Part of a small language model's weights: MLP 640 tanh GELU, 116M tokens.
Each number is 500 + 40 x the weight over its row's rms, rounded and kept within 0 to 999. Layers, rows and columns count from 0. Numbers have three digits each. The size before them is the row's rms in percent of the matrix's.

# up: layer 15 MLP up, 640x160, rms 0.101, rows 230-311, columns 0-79
# down: layer 15 MLP down (transposed), 640x160, rms 0.0937, rows 230-310, columns 0-79
up230 093:539430478490451410524478543452482376522494495511480493503565537528582530471491473502564556497435487488507456492548541439446538574486459523518526509528538511539470525485478489502427495538468484554504474480468468507511432560559510541470486540
down230 095:471496545459475465498589517451493518504556514459508556558489560491457480496505517528487476392500413591402568459512522494524535494456522519518599448429479505512493562499484491520515451448531517511455539544467470403516399524492494461504436450
up231 100:513470509506472542494447468571466535467414540431453443475439497504511457493454518447507531496535536469514457533486614458459490487485515603537519494535526481541489501539467469529436506518504504505484400482541479515514433452554538467537546564
down231 104:466431535448503488517508524534468535571461495465504465442496533494554513456405532529529493502519505571511530506439473476491460582503520509551559504500465438575436488525472491598461461476473538447442460500536532565508480509563543485434443500
up232 095:481532502442534498480455497552545526564513545529548474508431500506522548457576484524521516462493441483480431500546520532531433501506418459499486521511497500476501488484525487507427479595538489479469464502476430536530494495497480526483439505
down232 098:525512475473516519515510449520507550568570498547500539481531495492465453464520516562410505523450552427543502525462462538455490477455488496454435514535558480464442444467448426511481519451544504587449463456485545577516517502519467560451563518
up233 107:462521534427491475539448470517458477511529507415497471559560494516532423543527467494553478404433543477446450454451533491498540502422533494472589513532516515499451523549477531454461507507439433525558491476536489497509509476439476509561459499
down233 107:500474495518546517428436529543548536465493451455542491497480524498491558555537571467425497576579463513485532469486428484520519532615503523519515490475489545519519476482489464492539517455521550459562521461575536471543458546492458510468443531
up234 106:549445500515441589494498533435533534486464521489523473493458476518485491564548453465515552564512468495501501544509527458534538472505452494503528552506562551475500545498477469456501522456529461419534435467505484496519523524454457461451476517
down234 104:469471468573472621463457499486499440495515446492494547499503575487460534454403533462532432456522512502509468588484542490453479524538480435492462481524448463541534566501548545508557504458509516546461479551468506488531510556512493483474451514
up235 104:518497535395505493493439480519526474529495456507488434489544554529459484455553499401478477454497527396492431547513506525452516583565502509463530466469481425596467480472533541497465451539498481517492440514493500531466498508602515537517505477
down235 101:531459456498478510481512562421523538496509484485524478479451460518549467501492457493475514403546536537592522518467465501528486498488515542520547521456385535525581513481502484448522567452464473468556545446513501532514502527503531478499527501
up236 101:498488506500454482580444497581517444546534511493452516495403496532516500562486502504519472516430468428480584551465519467623513514465505513479488479491520527620545519531451493515498538421455495435497398533511473568501440570581499532498479491
down236 101:517564442516551474482457479434474410515509459508536568468517507484540491494530505499486417500462457495559419548565498539478500486548483450466488562483479537442587469480493476535505488491511424457509516563531456529462559440557535472474470493
up237 109:520449487486482560434467499506508534438482489547491505445527512510589515506516434512495512533504496476455446541484502510566531539493541523533490500495533554530463469496555503431421467533572554505516406502499488501497476550486449504586526520
down237 100:482454558520532479449573453472563463459547463526472498419572515541515483526499524455535537464472525516401457512513505538487536441468516508572444490538480399470565487540556521528522542461556475504495463491577519482531488507447522513525509460
up238 107:536515487565497440479477497469507473465502483455519513580531503556502509458536463488553511488485535488437449492491543472476597486423532487488606500520579535508475525525480518470542385475493493469512496577537516492579552536480465515533490560
down238 110:511518434481495513495455421482546516527500529511502560480536474534537467487502517514579522518466483496555518468459562469465462464565460499491503549490504496454543508465557496481451574475506555607613510480479491486474511495479485538493510508
up239 132:559480507510442469530517578471543460508512500528557513546480512559591476508547499436507563466542520493502428474496505534440516521444540520521570414491455515497537522476499593571495503489476469467485444607477426536513554507558524517533485509
down239 107:529533510489515549530513522490524490535525482491489479497485479511524460455523538484535478493531536535490490589522490630479497545445474517454545509266341440520614471477537566485483476496484528444480489515515464468486429546517517466516491445
up240 092:491418477461503541577478527564546512535439517438495427536592511508489548501489461512530496498485469550480439467515561507465415472516466480564504549497546569442489464484465482415492500571497519508522502517459526545463456480459448535500497474
down240 094:548453493525459475499521478440535432508478559504514482474478502494495501507508544487554443565513395592477428471541473527503580476508540515481524531434456487370607545493457446483524502566496487548543500501473522499561518491368415451511479513
up241 094:495497486456512505459381506485442498488496492507483456495450495528542589502456533471506517538412497443481554564472504477563511578466526554505547522509520462482489522477564503529445502515525499491507486484523472480493535528467463474505463577
down241 088:495515531460532519517548485536448532472489484471514501544438532530440433487566520491496528462522545577545472505495569498505540537480521498594506520527532541550450523487559414493462547490493553473389477556472456499472471527513508524491455460
up242 098:526406539483468537518517493487486513496453482456481494573426485520510464514471537528553445502479467541532441481506504513490469520478420453526552512468552522520467496565534462536474444568496434455523461513500525493595468527501446544559464515
down242 099:484563485494541473548561490487516472546513448568529543512503436487547496551505466513456531486419524510432530456499415508439445408463531485472447413443474415505463478481465444487482428499467447552488502484567529437497520491515512449598527569
up243 099:504516458506473523458479479556443480475476553501468444501451490573559508501507509420561561496473504509451419482537534452561569462503445519518523523546552554449465519524443423500459537602476464453496520525472496504504561537452526487527461548
down243 091:457536462462490436486558534537510488472461525535558451556477520487510534488499475516483515531524540528477469479544423521492549546493438515424484500438524484515551517477551491525461574568530542531534461503469497462550525540456547478467528497
up244 101:548460440501493488593409490462507423558496461399543442503488531488491463476457481464509588474492504489460545468509476463524514533504477485490526495535550515495489553534476470451438533511457478562543547487478547507490475512583529517500470530
down244 109:417478421463536465582476529544481590515506491449466517538456463452502421469406531537463541471484547513426531492502495456441463513502524474476527485579505440486489563463516494541442477515488434476529500503525530508549548537436440558513518545
up245 110:488458484468428448511466557468531439466546582469561527504498452590518500444478469416501517531511512508466435504502544515590533464535463577552523467542511489523418496486488544442494545551478448448496507528469478511489540487490530559558459595
down245 101:479535451522509471441536493551443536505510518486572449445562534577480436427472503489532508560491497553444485538517438604475543490461517491522452508489535509530500490485546493436500542574556525550454463562503457443503542571491487440493502537
up246 109:472445468439465478550502548437492467363479512504489483532455450502531519547521464466525526467374506423483498460495535510518453533496522517480497495508492528569468476496520521384526490509597496470504436504475511425439508547576502491449462499
down246 108:482464418446513550574475506408401557486457543506465469461480465512479486505507496473497576508481528596459490511475486551503516522534502484479523547443463476549511503494597508518560412556535497515464438562482448510494543465523542389492551502
up247 108:539469510553467511554480480477521466500551569494543458476525478546510455554516430487563468479470594441512524500418515503503527527434522433502445478519472459578500532520497543474511471497465489462449465529467470547508542447554490472507450500
down247 102:508526443503487466538512495525492481459515539534487453496509473521488483423450539515522504521553520500555517499520438530543458565540452507458557549459532498483437564529529537554537567612533556491541483473502536500481468513478433472470439533
up248 108:510502491522555550488518459521477465419582470502486409540489504525568499467442468516462503471505491520510510427564589466501489481479498470533529426549532468510465503522487539456494523538450508424516558519483377453459495560519470510465432491
down248 109:484466482440483533545604554529482512566464536569464524441523483508525521515540474479481457494489580510498482474554520473489459502448465536445473513533590528584468473473586488524460494510504484449437427429514586544579455465507516441451533536
up249 092:505549500533517462504407534516462425457544441482509482492474540509510398498470523359501443496440505521528524530523501496541544449442598514491518474547480530534480463504538542486539522476527522548550470539484492591483549459465532519527531471
down249 085:498529502475550530496444519381495542594507443556516454498447464515499415492538495509506498493436628424459505467516575537476555541428505518515488510479534420543469431479566518472488490520434514427544560471494518462515465527503511489524482472
up250 104:518499553527458558488485498485528485491502504414512398505507546553456470459495484520549509486509530507446498493471547489499514509482544519521595469524515550563492438523493483524499417474489483499514552558511452499473487550555501493529438537
down250 100:546525536507431473504512477529487487477533475521518557582464522508526522464446511477483519552466499565542514576567450521523404385442487447505482559364390500521575488484510490507497516510480606434492582523463507477470465530498510521458491499
up251 100:501513566495424478479469534491501571436471545495549449478458554541480493565471521487556536532453471504495469504507540480460506548476525495528485517532526533570468422529536552560577529524499512483486453570515486512477512458503459524416463494
down251 099:515545468499521429473511491463461496543484492565495490506508449464471499488467499362506542529492517509514530464462463501549500504471536475486480482552526491491463509509535485458524508491591513468554442479493542530494560576495539466500534530
up252 100:514529433488504529523469503533507529460461522453486442526515477509491471528563521559502519453497576415413542537493606507503407607462518505491478537511506499513509461463453489553486477577446473435514466505576440526539500542481497473498554494
down252 094:500567458485544466512539487540458507498455533455514447494512586451456523510495426473502470551524530484456554541589490504509478443481554502550507503592500523538455497499428473503525474455448536501507442461515494473561507417438577529562514509
up253 095:495466504489563526496493498516494426524492462448484475492472510492473484464501501433458558538537491449475535423527462528541510485525516496511504451510485491404487563484560570413411489445587516516562444488507460458603441511442477576504507519
down253 089:502493489516477520514476526499502535499475533536585465532522476521502471503519488559583470479423455511472488522492540498507511523481429523504510494602499455583399436507469466504537456554451468481474588509473598524465567429514504485516505474
up254 116:474471522525451479518508530521487491444534541516451471523506480543543513490554502519563489400466547509441515558449569417550466565488511569504554504529544560538417492605547517518507496468384463460482537504435488487482523449483454473483450567
down254 118:517491498472491468495467526512470483408495480531491494549458510471489515543465479462469476469518435496479578515480527449520522461511534637526498478512421457486475528509502486439466495449452514546429556482459444468433525469521537539482541467
up255 110:523463452503437505533488529500512390520535504485502482495561492502498467506531485544479482487437514424505412518472588491519490542506546548558513489540517579525471488516478506443504506524477462499539533625533427533510480452427488517523436489
down255 120:405548480456452481529477545536546549506513486596546626460537524558491462460466476554543538533423483409488430541502528482474486526477509435533492489567566515528428445523443523527503434500524455508450537465467445502533474523465564492503523507
up256 106:495494531496504508521438461399577519491540476555514489526511508528502478626514470479486524491488531524471464489542518457431466508468516486524559454557518554528426465506478498492497425459510474480517436521448524468483539569591447491579493501
down256 118:539477476427490518564512497479540563457490553444499518503515460452557557535536511565523463504488564525441490448502492518489454469527498521544438490569491537491483478470505567496463496490430559523561467507482491451535600588533468496505585521
up257 103:489444492466465478535465544437542462523492485446504473547505458579582502573494468588516477483410547505478452486474555511532440537463487508525553412530527538544459518526504510580475525474458484463483506511491506491467540570559450472534452497
down257 102:553502464505529518529483491514554437492476482541568516521548551458470502531499498447530518482519438512505494591465517613468466485505479466533468508356438464425552510477500585502544476471565509531527479480471527459491544560549467520504537475
up258 109:506526541535476510457506455537506462451520473499497426474418502485522539450481449481411529451511543484524419534532607469551524471519542481528509437500518594524500504474461518518545466496456503427528492511508406508531549559508511510517520498
down258 114:558483492409463584511554507512490520539511475513546519520423530462511553592467504525554443489475481518510486502502447479501465420547482475455483450484570480486513520484484522511575520465494506454426512531590530508510542515513485471521494554
up259 091:533462548441499529497463508491427471460499531508487461525507523554513464502475489484479487438497536500502485502542535504566500463475442472538515471503556509519508539540519484553456398476498449500482559442507523495554404487551460500498425476
down259 089:508533487509484471532546538480497502488544444473494482436501429471473522454512528558501502508509471567528468553478443536510471536563421488474523436493504550436473551518501439547418430531446546533546517548500503468498515514573489474501501504
up260 106:565479469538481503543434501570516512483495488457528488533431505508571510520485500511456579470503548425485563497484583508458437481471483541530524546507513484508524379460443495500520527506495458552511454507515461493525531491518553454531551541
down260 105:536507561512506514512583569500502501505486513554491451511496552565484514449484445546454478470518517519514527537432461540451463539474450537444551492554527506464511547543476542461490484510421560448467506495431522473517510495520498517537505494
up261 113:460446482450499512493537497497562482499468561513457441503515534519551540523484471509459531507472488491492479553574495481512498518555557552536501473555535549505469432497464504453438456577502493495460426499545553529546433428574436469512532511
down261 108:410506547528512514536462452524480509505465516491436496511488428494510576573436510485483519413445492505502494531548539489411420538500448462483468472510413600482570488529495510552492493503414480507428493504555530431512557473504506527455509476
up262 089:414468478491567558591435535491560483509556559532525508490461496586481588438525495465559482511489502494480495522498533484579526481517522482517531459528525525463486495435523525491430504435539519528458497507609556476568439451541450581522495551
down262 088:426530544515475530539442517533487543469422472554545482489556490491448482483545537469450524537487446519477488551483531614487466530502456570575538485368416516554510531531486417495459508487514557453515496555475534490453447545458501512471544516
up263 090:605472588488563536460496518483488468466524489523569511565512456473499509482463475527486533394490501404543512416559503463488478557469565494486497452546476504529519521508490576528514468493492496569483489489454448507558497448592446558538494493
down263 084:435482501477522487492541549473577539475478521470534492448493443575514425409468537573552504535481467520516535513501442440508494522508437560556539528523502478428483440515521484510492527606549510433460449506542486467474545489484532396524459529
up264 109:486475511527441559514501521494547419534520579506491468536451495491486439534478509552538504382406488465457499491464479476527538494564467562522507480501490484561540475497401566449510535549470500453478517605516498475505537508511468501466473507
down264 107:495393531547523476479458528449467478553515475547480589492551448490554496468523489523449517530547536543518482470465621501552490454498496569504476482404446434522509524507545445544503553503530477419426491496474519521514509453520552455496470540
up265 100:530538541534419568479503535541496524469528515458490446550550496466480471436471501529516502515567542459370534518438493475468467516450417530557548498533496466425479506544408543490484557486522504527488424495525440452522449509463510498497513529
down265 096:463469474527494565492493532544441460488476499526524524442504416503425546516473543483500483587414529474540519522530479537456447477451545532517470506543492497459509473437480454560486396487487495538480491461515529467536578503540483484541484481
up266 092:480501528499492546490497507529533501549512491407497436537530491542499487442494494462485590419483524508482549478451415496472498502556532531537524477523479577514500429522435474407452543553534545500538521526522509480491496455504446518515381494
down266 091:506460494518483484437476529487470490486527403586514510464495473516509516507484498564485479510489532565488473544526572521565506505463478440443516541494456424515548510457458557552517465491514484444489503549473469447439526543543530450471545537
up267 100:462517435508502527493442520568436531486573499505474493449465541513500518489497483466542476475537533503465497505492516478557573452458465518506553483511521593470463519564482489504464455466457454418459493521482533500492486434472465484509488583
down267 101:594534589566502473541493525476481514427472537521552454409490532475525459505467525472471509507511505521535466554521503482469462582540536465482473496562489523457552500418586474469488533437547514468562530494520505488472470485477512487487533384
up268 104:486536530522504505487466530513523509440550553469520482486540445523499610433456514496497543406503551519554457502438478523594577470565516497472486483498509533505508475472490505504511465489489486454479483543625507525502519516480453478464424525
down268 104:480475453546520612506458481502491443467458441519564493484515534503463434516490555502470436456493459524502541495464481451530401430538489475534464484496530518509436511490453459482502487573534458583463477483534458450498526525511559482442505505
up269 113:565518423480435557553508527451490544457477527567540500540461552509559535461447537531569500444513509524514423490506541463495525458503512499504497488476462556522489445506475480501492537555492508421465501530515495549480521427553482486534426533
down269 113:541502460493505517553555512516493497476470546471494427491552469550513451499551517514529518502487537454449515521445503553453481428430493484504537504323372486556592472523488466605516450490550528535481495527490491428521520526558525514487522512
up270 087:466485547512496570520489516430483498502560509383516446525537538541530503496516483430469610448450514471489414442461500513471579490530536574487501538504476504496451503565519476505532469447477505492481497554496530447505490504471544480492461486
down270 083:509563441487473510455467471413467535570516493551459514498518491494491495573414500613472440488532573484480526558515503434557558536526480458518449508685602444498504525512509524525473499468484500574504499437443482506490496467464448504506497526
up271 094:470475433475462491481534571528520525469450500477560498599495424522575541525502472478548477508491447528476490456500504534488471526546531547561540448506472574502531440480536515477474444540516381439561500501477409548445569519478489502510491492
down271 085:527502570589525468548535478484523445469498560483537455470523488517513527522547541455461493487572463536494454490538439571477573500464482476478465482343380509490590493483470534516434549462529502483485587525568498438567481518534534530516513486
up272 106:513460505442504495468473483542460511499474514491590504513487463525589482475452453468477546476469490543566548490527520500481503505499522531489503549570549560534424485490426517495435507571470435491467533465459522561508538429509479500532529581
down272 104:491481508482489550505446440464504474453473551435519461500434524481562525461541558497469510576516479448601498526548472429472528496454442545500452501510510574506468494475510570517471504485499579483483478454504528440548517483554499490464500458
up273 083:490461472494492502582430556444468521435464507452497475526511529537516454493491467523463545519533483513508479436481590492440527550413542512555443510518538499520502473480454470515447521519402503499490507546515516615496483528516466501551472470
down273 084:508463511476445530506490507478474496500481592463439474534471469441454514473513499575521485507502515487481506515506524433529557502554459486487476525565564577484463487529506513524498480494536517576525471477461477476515470447423526442446446581
up274 085:518452419450497538567488541555549471506555490417444503527506536488512447453528493503460464538498459512467490493444511470559561546525518497542458489497530458500484492539423520482458493586459503477483417456533491549457363499446493544502498475
down274 086:489494521489514454448525451510502560517528529481458418472473613474488512573453520625549494458479470536523527556537433453509528517571452492474431451500518485520431617503541492553517532503506545437511443559407471518519452489464493531530452541
up275 100:545514545518391531469495506474546466544507487511466509503457482424494531547531539492521492550467482474500464478552561489519498543481449513511478521489498496550489387415471536479461514535528492454532485546484398456485482547567425526508476481
down275 098:498504483474478538548563477450517449416522524481415584479444551495524510468463469509515475534545548457539510498563488482515474515551456488442493495558521498586486530526516522473570517412423547492439452482514440412473506513578474440531532509
up276 109:483531492533511490486438504463502494458469482464483455500572465490502552551488514539559506450502494539522506548484472544453517518472483442497575556522539562541426446536465595479494462495512505528547436512439442511494503520487487486486478517
down276 111:486410413567531532548494509454462491457513562516533440503483499572478450507601523491436478503518508498439484478508547524462564486492516476550547447527500528536448534466460531504453406504534533527593489521486525437511522541578450572509502530
up277 090:505501542491434530494501471436498524497505473465549437504546513497492529633540472514517508496449514505473563468474557505486588460490504533530492430520488520498471521511493523458491493485507458401569468469488504583481518482469502467571443487
down277 089:517523491470514470571512523556542470533433522514431486514454543516485497437586510532606512503467458486539506496515444466526471495489465471546432557517494445524491480528481516507519493517480485530482529440476499501500495482485582493465477539
up278 109:511458475433444493550487561458552518491470603416485497485554529492542496506442466547479489486462593434480549474513527489526505581492445524496502426525522477626504451477480526521473579506432429477503432467532439538564453562512459515441499512
down278 102:474541451479479528493517535525530526506515500511481578511489530483440589524470524492443434522560554528552537531529499520428426458447440467482478549479471497482427511426465490534481486447500522512486456486539465429555507534561541496537489469
up279 102:502447506497507484509453471531525502511504467541482479502530450606514542488543468485503411502523589399466478473496476485545552524454474455522546475544497527515525513458474563582528403507473442515522488525612473536564496496583452551541435537
down279 114:486541525488490512489525514401571554498449551440517453507430532510516567518549535463402552537479411533529431510563484518543435481546512508483486525466473512444482579532534472452530482546468535495611509456483476493534504527472441478467506452
up280 100:579490481466517515511451521437500463512476530489489433438478502516569448571509445419511483475454467482518516513463527510512436550510513584538522536539514465488519473497436487500490531504507488473602544533534553522529499607567465528563520530
down280 100:507510406538585491408497516476480502476511624544582522585498496490535533550530427449518495580516440500493518476545496468463484471513479461571520496480467529469476515455455487533531543541554464471565522469505514538520583535498547546568608499
up281 106:528481478456478453499472455499473486522560460529569452554379572508554526475433475559515435508482485504482523471505526521461514516446495548517470504523549510521452383498522531498464506512487510461555468533522516528487527509556470486526422512
down281 107:500524507479524498487523509500462416572434485520487482459442418494527470546498492453443494477450508533509453515455468505534511419491486431512451490535551526544486514500527590513469497481577466545553464549546563475433438444544518509525566538
up282 106:538452498553476547530487535536461515506522552522476512513453601493559462519466506524557523515520517517515480514451499434530482461510531571524481516533533515545535517502466558514561503463400437478418448471462512539507432438554539494479440582
down282 104:474514465429460478498491455504535518507489466567547459501538471518582432573525412544503569514517510529512508443507500550472550408443509519498482485491488463532504516478542497481458497444464539533462455525492461526516546547546490561461529513
up283 148:611508585469457492549496534434558494488436552460481432578495497517505472544497462461526529531516489500495436490478476427528508547523515616550525473521535494519522441489498483457471514537521450487500484572498499537588489435519429501481493546
down283 159:483571556542538525537480518533550492568502438474482459593465550536475484476516442538460493568513454523462424540505509464502486470475503537507531506443508527284554496459518502478492457471523507510534586501577480495523464515410556494489495511
up284 097:493497536447503457536483487480520528506501478483579494484519530572524532488496497522450514458439559484514549422500451474465549475485497450492581468554550542552379493543544523508559429531433479512511456490489475476488498467587485510521508572
down284 100:513476450499459390544507554509517500518501460503494510556484543474537527492521465489483546512462528537378460492458552534459554501524569587563463494466466511526554455572473563535486505481504505523556551548455597554534471531518504499442433434
up285 086:565476472498538520481494523502560583464494527507525510513481521484497531518601481474543534476494512489502487457513494508498522480539480461526513483493453455524529531509406576472483411497533432456527500457500414525477419498501543479564500444
down285 087:481554487539465543568547450492475530494598429523521477502494464490441503528430506515475479485500479470491518473548556560453552436528468586544560544479469499518445492560477532492492483523590530471517443500516474524503501443465480504481475495
up286 090:519473490496466540472465510442478491511474491539593529472441518529589600530483542518466471468529479482544486434587519487470464524537418542543531532514539505517489463486500542484526543561449423434525506484487532550472533427442415558545501498
down286 081:483521510486485523491560548572560440443443592397486474571451526467467562444514546493459496534571410524542495517535437519464491510534474586532518524501477547474559509508531411521535489455476557559541556542520442496475510508454552525484465484
up287 085:467444483463485454517491578494513536477483482580555499510445533460472552501520492482537558526512541515471513492496495543441526623450509555535457519465491534494466426502526550520524567552401489505438507558519447500541435502504501508538507466
down287 084:513494465514522471527488452474453521476506440552477462455473550438490508490477489567505459513508444495529504470547543411591503428530460477531520533547434500467548559514462461483519518453555530531549518421488589453529465440521454601492546522
up288 099:502492535527492478496485476450555412485487552496538484553465531449544461545516531488520547497480490515448466507462496509494427486438455536523496488518553504516525495431501515529489493523493484433417512458512485563491478548504505515539438574
down288 103:546515552461474418550498524510483580544448528514548457497534555396507506533560439526509509540489508569521539498542396570442424401465501469497532522440535472464542466495458463532467567490509532570539481520574485449561507520491495561458478499
up289 091:596421424460502514506440498431518477523575464481503449558477515530512462500522513521544456492483557510501444573529495451553532524549464554507524450549533528475501537488493532497478518546452502457565446540490503489518444525477451454588506512
down289 095:447486512477537507539504504515472515490561403491552540552487439450518428483469572518472513494471537469519450479500443404516479459471458469487500537465424546462508537452468593508598530512476519497502484463560535509532445490531494510496503474
up290 102:510526556447512541423367445447496494510468513473546501493548445541492548487473469438480464497451555488561473522496498480510507511492539501496561478560597545554480551489531531449454480510502490390515509519452529491469492500506512488500460505
down290 105:581575481439489534443471508475490573536502506522525478484409537454548451573496489479439488530493535541482473508475486519568494532541488481516454527419471444503522479482482492400476528501531549483497529483580419473516529559550456475566488394
up291 107:462477499465511533480481515444485444482468474478486503552527428584546472519455516519472476475517501467553530481543466468549480541483568538491498453551554485476434507478503557509509437515521455424495474469502537467555548457550436544461425530
down291 110:512494516464527518481545520527458519475504625459472526460525537511438449462497559530502563567558489580454516483485485502465569473516481446521513547504535452467518523498476424462481385478487502523488611507483513485484481501397451448522448501
up292 105:519492516449567482407449577495520540505519479572513474512497502511478509488474505530506535519507550489490512491465511457562504580527385507537476510506537419490448506472489567478440442480509511500484453494497500550550462510563456448526483493
down292 111:577439433497524490484473477460438519484479508530528471461524550452556500515460538534536392432492522497560479478488604546504534497427463525586490479606547441530456457492510520550467537551560565543526548543457517511430490475502453562437483518
up293 086:530480480458422478545441476458484473502533544544531503482446527486509492553559454523506525516547551446523467485498604491510556490499444488503463506547549492553459501498522534495485493520462440442488424449509478560524459517521493607498556470
down293 085:572490490415516506449488474491544466536450523501497523496568544502473498463481499479433473484435533520513532438457496491489494472599528481457429569493559527478466516470489497448558477515492479522521497524503524419454532474455512486460465470
up294 087:458511484455436476499452522504542486514485498443581502559505516547524562524510505483476533460496477449481463485507486521427423507495539513534540493524563550489487456573547467460543508484515477516537526608491446514493576423488450543516568558
down294 085:471503506456490461468495461518542490473493508465473398408454544430514488525400507529483463447461497469477541515478520538585570512540441467418486479522492487568505504538539482538483436551540441524478455548463489512499472584482504456498481543
up295 113:495465507475474526458505496461548461545455540511511455543556484528530535586504415473590427533453479511486487552478520491555552491501479591558511495512528492569505496525559482461460486423531485458489415533512526567468438559494490421528468500
down295 121:491490470570477485507508491551553537423540489479513436498540495463495500539540486566542441531445506490435526489479559568474481483455537521549473439469471477474484532440521472517531456460392531481437476518465525426438573463416536491564437438
up296 096:524463534503482499564519513526471487439549482492513479502556525521530492557475476512480518543476498512495425468452482491540500499494571526514535520507540575532479502509479531474478507517461417477589449520399449528472562564519468516610469481
down296 095:512490419558507544506521497533504471471530536500495476522505449495460525509487490492483550479543461605533560416514481545501456492493529439478505516486497459530539421535503487470519548515513448504471538550477511518484488457513541491503593516
up297 081:481402447423491427519479486522572470563524543458539544470522513545510479491551535509524479529493485509487503424579527504437446451499514494553553463471500511480464490511479493499521471465456484542542476549478464519474495509463505541490530559
down297 085:607527481523512489488514519459441516499512483515442454492508540422453518472510461553479422429489519453429487498546511460587561497529483500518450530594558511532459491549547501518506421555437505516484482532525455521514501468475461505501499498
up298 097:476465509444512571505504533417555490470516474560516515492483432496470578480552539469486481439481467490478460446486489486549427499527417465551510452502494530517497383502491509504497522479524460449479554580551497466500458505535479525528478470
down298 098:520536476466506475502486520475567536463457469488538455457566504538435574463594563531474506475501406511408524504537503498465516533542570474551473496430476579459478488434546479566495432452457489485471543505534574516497494617531509484539510467
up299 094:519448589459460445474490468550515510509551486547556516490487572615474598554526499460437478464524489500515495524567499501451492489511537493491461490500494493544455419488518510537540456533437462521529476526430478516499522428553482550543512524
down299 092:495553451431461482532493495549458515459414531501470499454551436478467439476503476520520489411513598462459511519538482441520538525432467551494497504572617473563420457449526550465521464545448506460465479519506490448449497518521501504523501528
up300 102:510423569462474470490445565488633548476546531474461466528560425538525596521514525430533502528489528516495520510468513451456545479540441535491551459508476480480513460519473541499517509549531471555508436502547508530502469519507468484426460531
down300 094:533477495541462442553474505499492485525508505458539430502553443491505531522530616483529510503561412532495539433451477574513494505518547447499532527324440499443553505481525504592466536490499502530544531458488539463537545561473459456433559484
up301 093:471456511491517561481488601508496492519431601491494512505537522517533549433441453490484592491508506507535481471525558552496513519528503532568463526524470559517531446484383481493460575479430499539514537506531534503470432454532521546515478491
down301 096:568483498509543465555508467524480483564476473524468475467524531490523493480469425528485409462517450469534492517510492419584597515459521504554437509567566468395366499515558484492481477545499537582469417433477461569503512505446566528499464499
up302 098:545512534453482534556504458548511468424529509534500489462531467516566553510538469520524470459517592497510578573492490485500565573418459485510514468520503523489518476588487543515461485471501521451443416450482500482562495564584478504532508499
down302 100:462557454466520506478521490472543481415511428498515576514520536496481547514417534507561520496518521494542453511503510584539568564536492431483463537451416465491563530489524497494482497530540447575487520451570520555480529487443476513477579462
up303 108:492479440490527554441456475509482513438479522491491464526480472474502616450487507510493516534514522488531471521500510485473500535462492542520525507516498553507551544522407523441454410433501440416586531516525490450513477597484537474507423447
down303 110:509535458592521442565507469402517537507452546476489483486481427480517567491443552446432439456499426541529539527528441511519459551476535534517483487565573494566525509444490490587507489588527479450485510505556591468486458530530517391478525521
up304 099:525441539496513481537521521535485444451411499494533507536528483485486502523483484476505513503530524460471483466533525505539516554538445464547566503518528504503459504534509578472428521430528483505532460482572430471575445502478520530444440489
down304 092:421470487512545493421481507551456488551562459494459567490492490492570447493486516487497535508421512510438543509498487469509489470456496478484499495545492535532551525437558530478534465525528432491525549491475472470454524376435536472543404491
up305 103:501519508475455576553481536502420530481500499496540501502518456549519478456456469539511484547479549530490484522485599473478466571500543501508547451532537556562452509595478534516524435517476510481492507556514539543516521508514549485461459468
down305 100:464549463474506508482486558583456519516512446466391486552514420481521472438506454442489485536565511503472468517488446487525568458451526453543499464597564438462508523490542542474472494496520453518491584535448516568548485485488514485510500537
up306 098:462493508502434493518427546476470484482535504522460491561505470524568463579464476502555445551496520530484467512507511522521465443551417440531547425509528513527495519546462493480480463470530423468546467562497493513589441480461499512558591520
down306 094:535407479523520489483592497499473468512548533513535481460577413525533552487544564445518436532480503546480508484512563563534542561537525498595477535581562473463454536504528484576476533619563537460546487485520516559417584523450469502469471473
up307 092:586453558516455495539490480557550479485498489463519452482530506548500493547559509437538589511492523479439422522446510463488533483516511532522513434499474554455424490573521498500464468479535522528578492551511524520556533515504483442479490519
down307 086:545549523560519504493494522501465524549540471464482541590493466479502556495547513508447536566520504515507479469506515450481526413459509543476514633393420531399514563463529468431538453530480521441469470507550476495491433538462495440484483506
up308 113:536533463480544554460491559531492434497498459495493451476467584522517489445493464480483547415479494424465425525441521472535524490502471563509535510543556534510481407498439469481450500578528396504495522526619477496532508489544500456511539549
down308 105:503553435453481593526541573516443464462488526534506497498479505506519467454580499486510456524542538498527521489500542520399458535498475431485552517510544531525454488541569536504544500470502522457489545465490432557468573475534482500551520538
up309 108:548462497492503559567496528565451479480555494487466466512499494599524503498435527499492470489542538488446507538479485452532528485495503569518555464533532512563518465497360475521468502418555503535529507528450565460581477455538477493542542507
down309 109:471580570526473536541526525473468476458467575444469453458507564598530449440522478544590459486563506418545556526577494508525463543448487474541507481474523517569464468484483486500475503437577531479484478514442482524467496530493494430488487485
up310 082:472501489526501493516483657567508517547462534522526423564549554518552525502511495421494595459479480473441416453519499522541436453530420493514504532471471566523482469547472459456499520493478518567473506511527476451506524490541457574497424464
down310 083:572478529468541443494540472482459490490500518591481479459487501435505514506500471526454420489424450483513551470537557524559515521490491445516411558522453456558471585444465468537489488506559545558530459500468538442440460454451535493513502412
up311 095:576465493406394504495461560433617456492441513400516489481534470488500511527494493512499478525399489494456442505540493467505488551555502552546528537537512471475490469463491488512440507538497458452535515580557466435472516578495469546487454538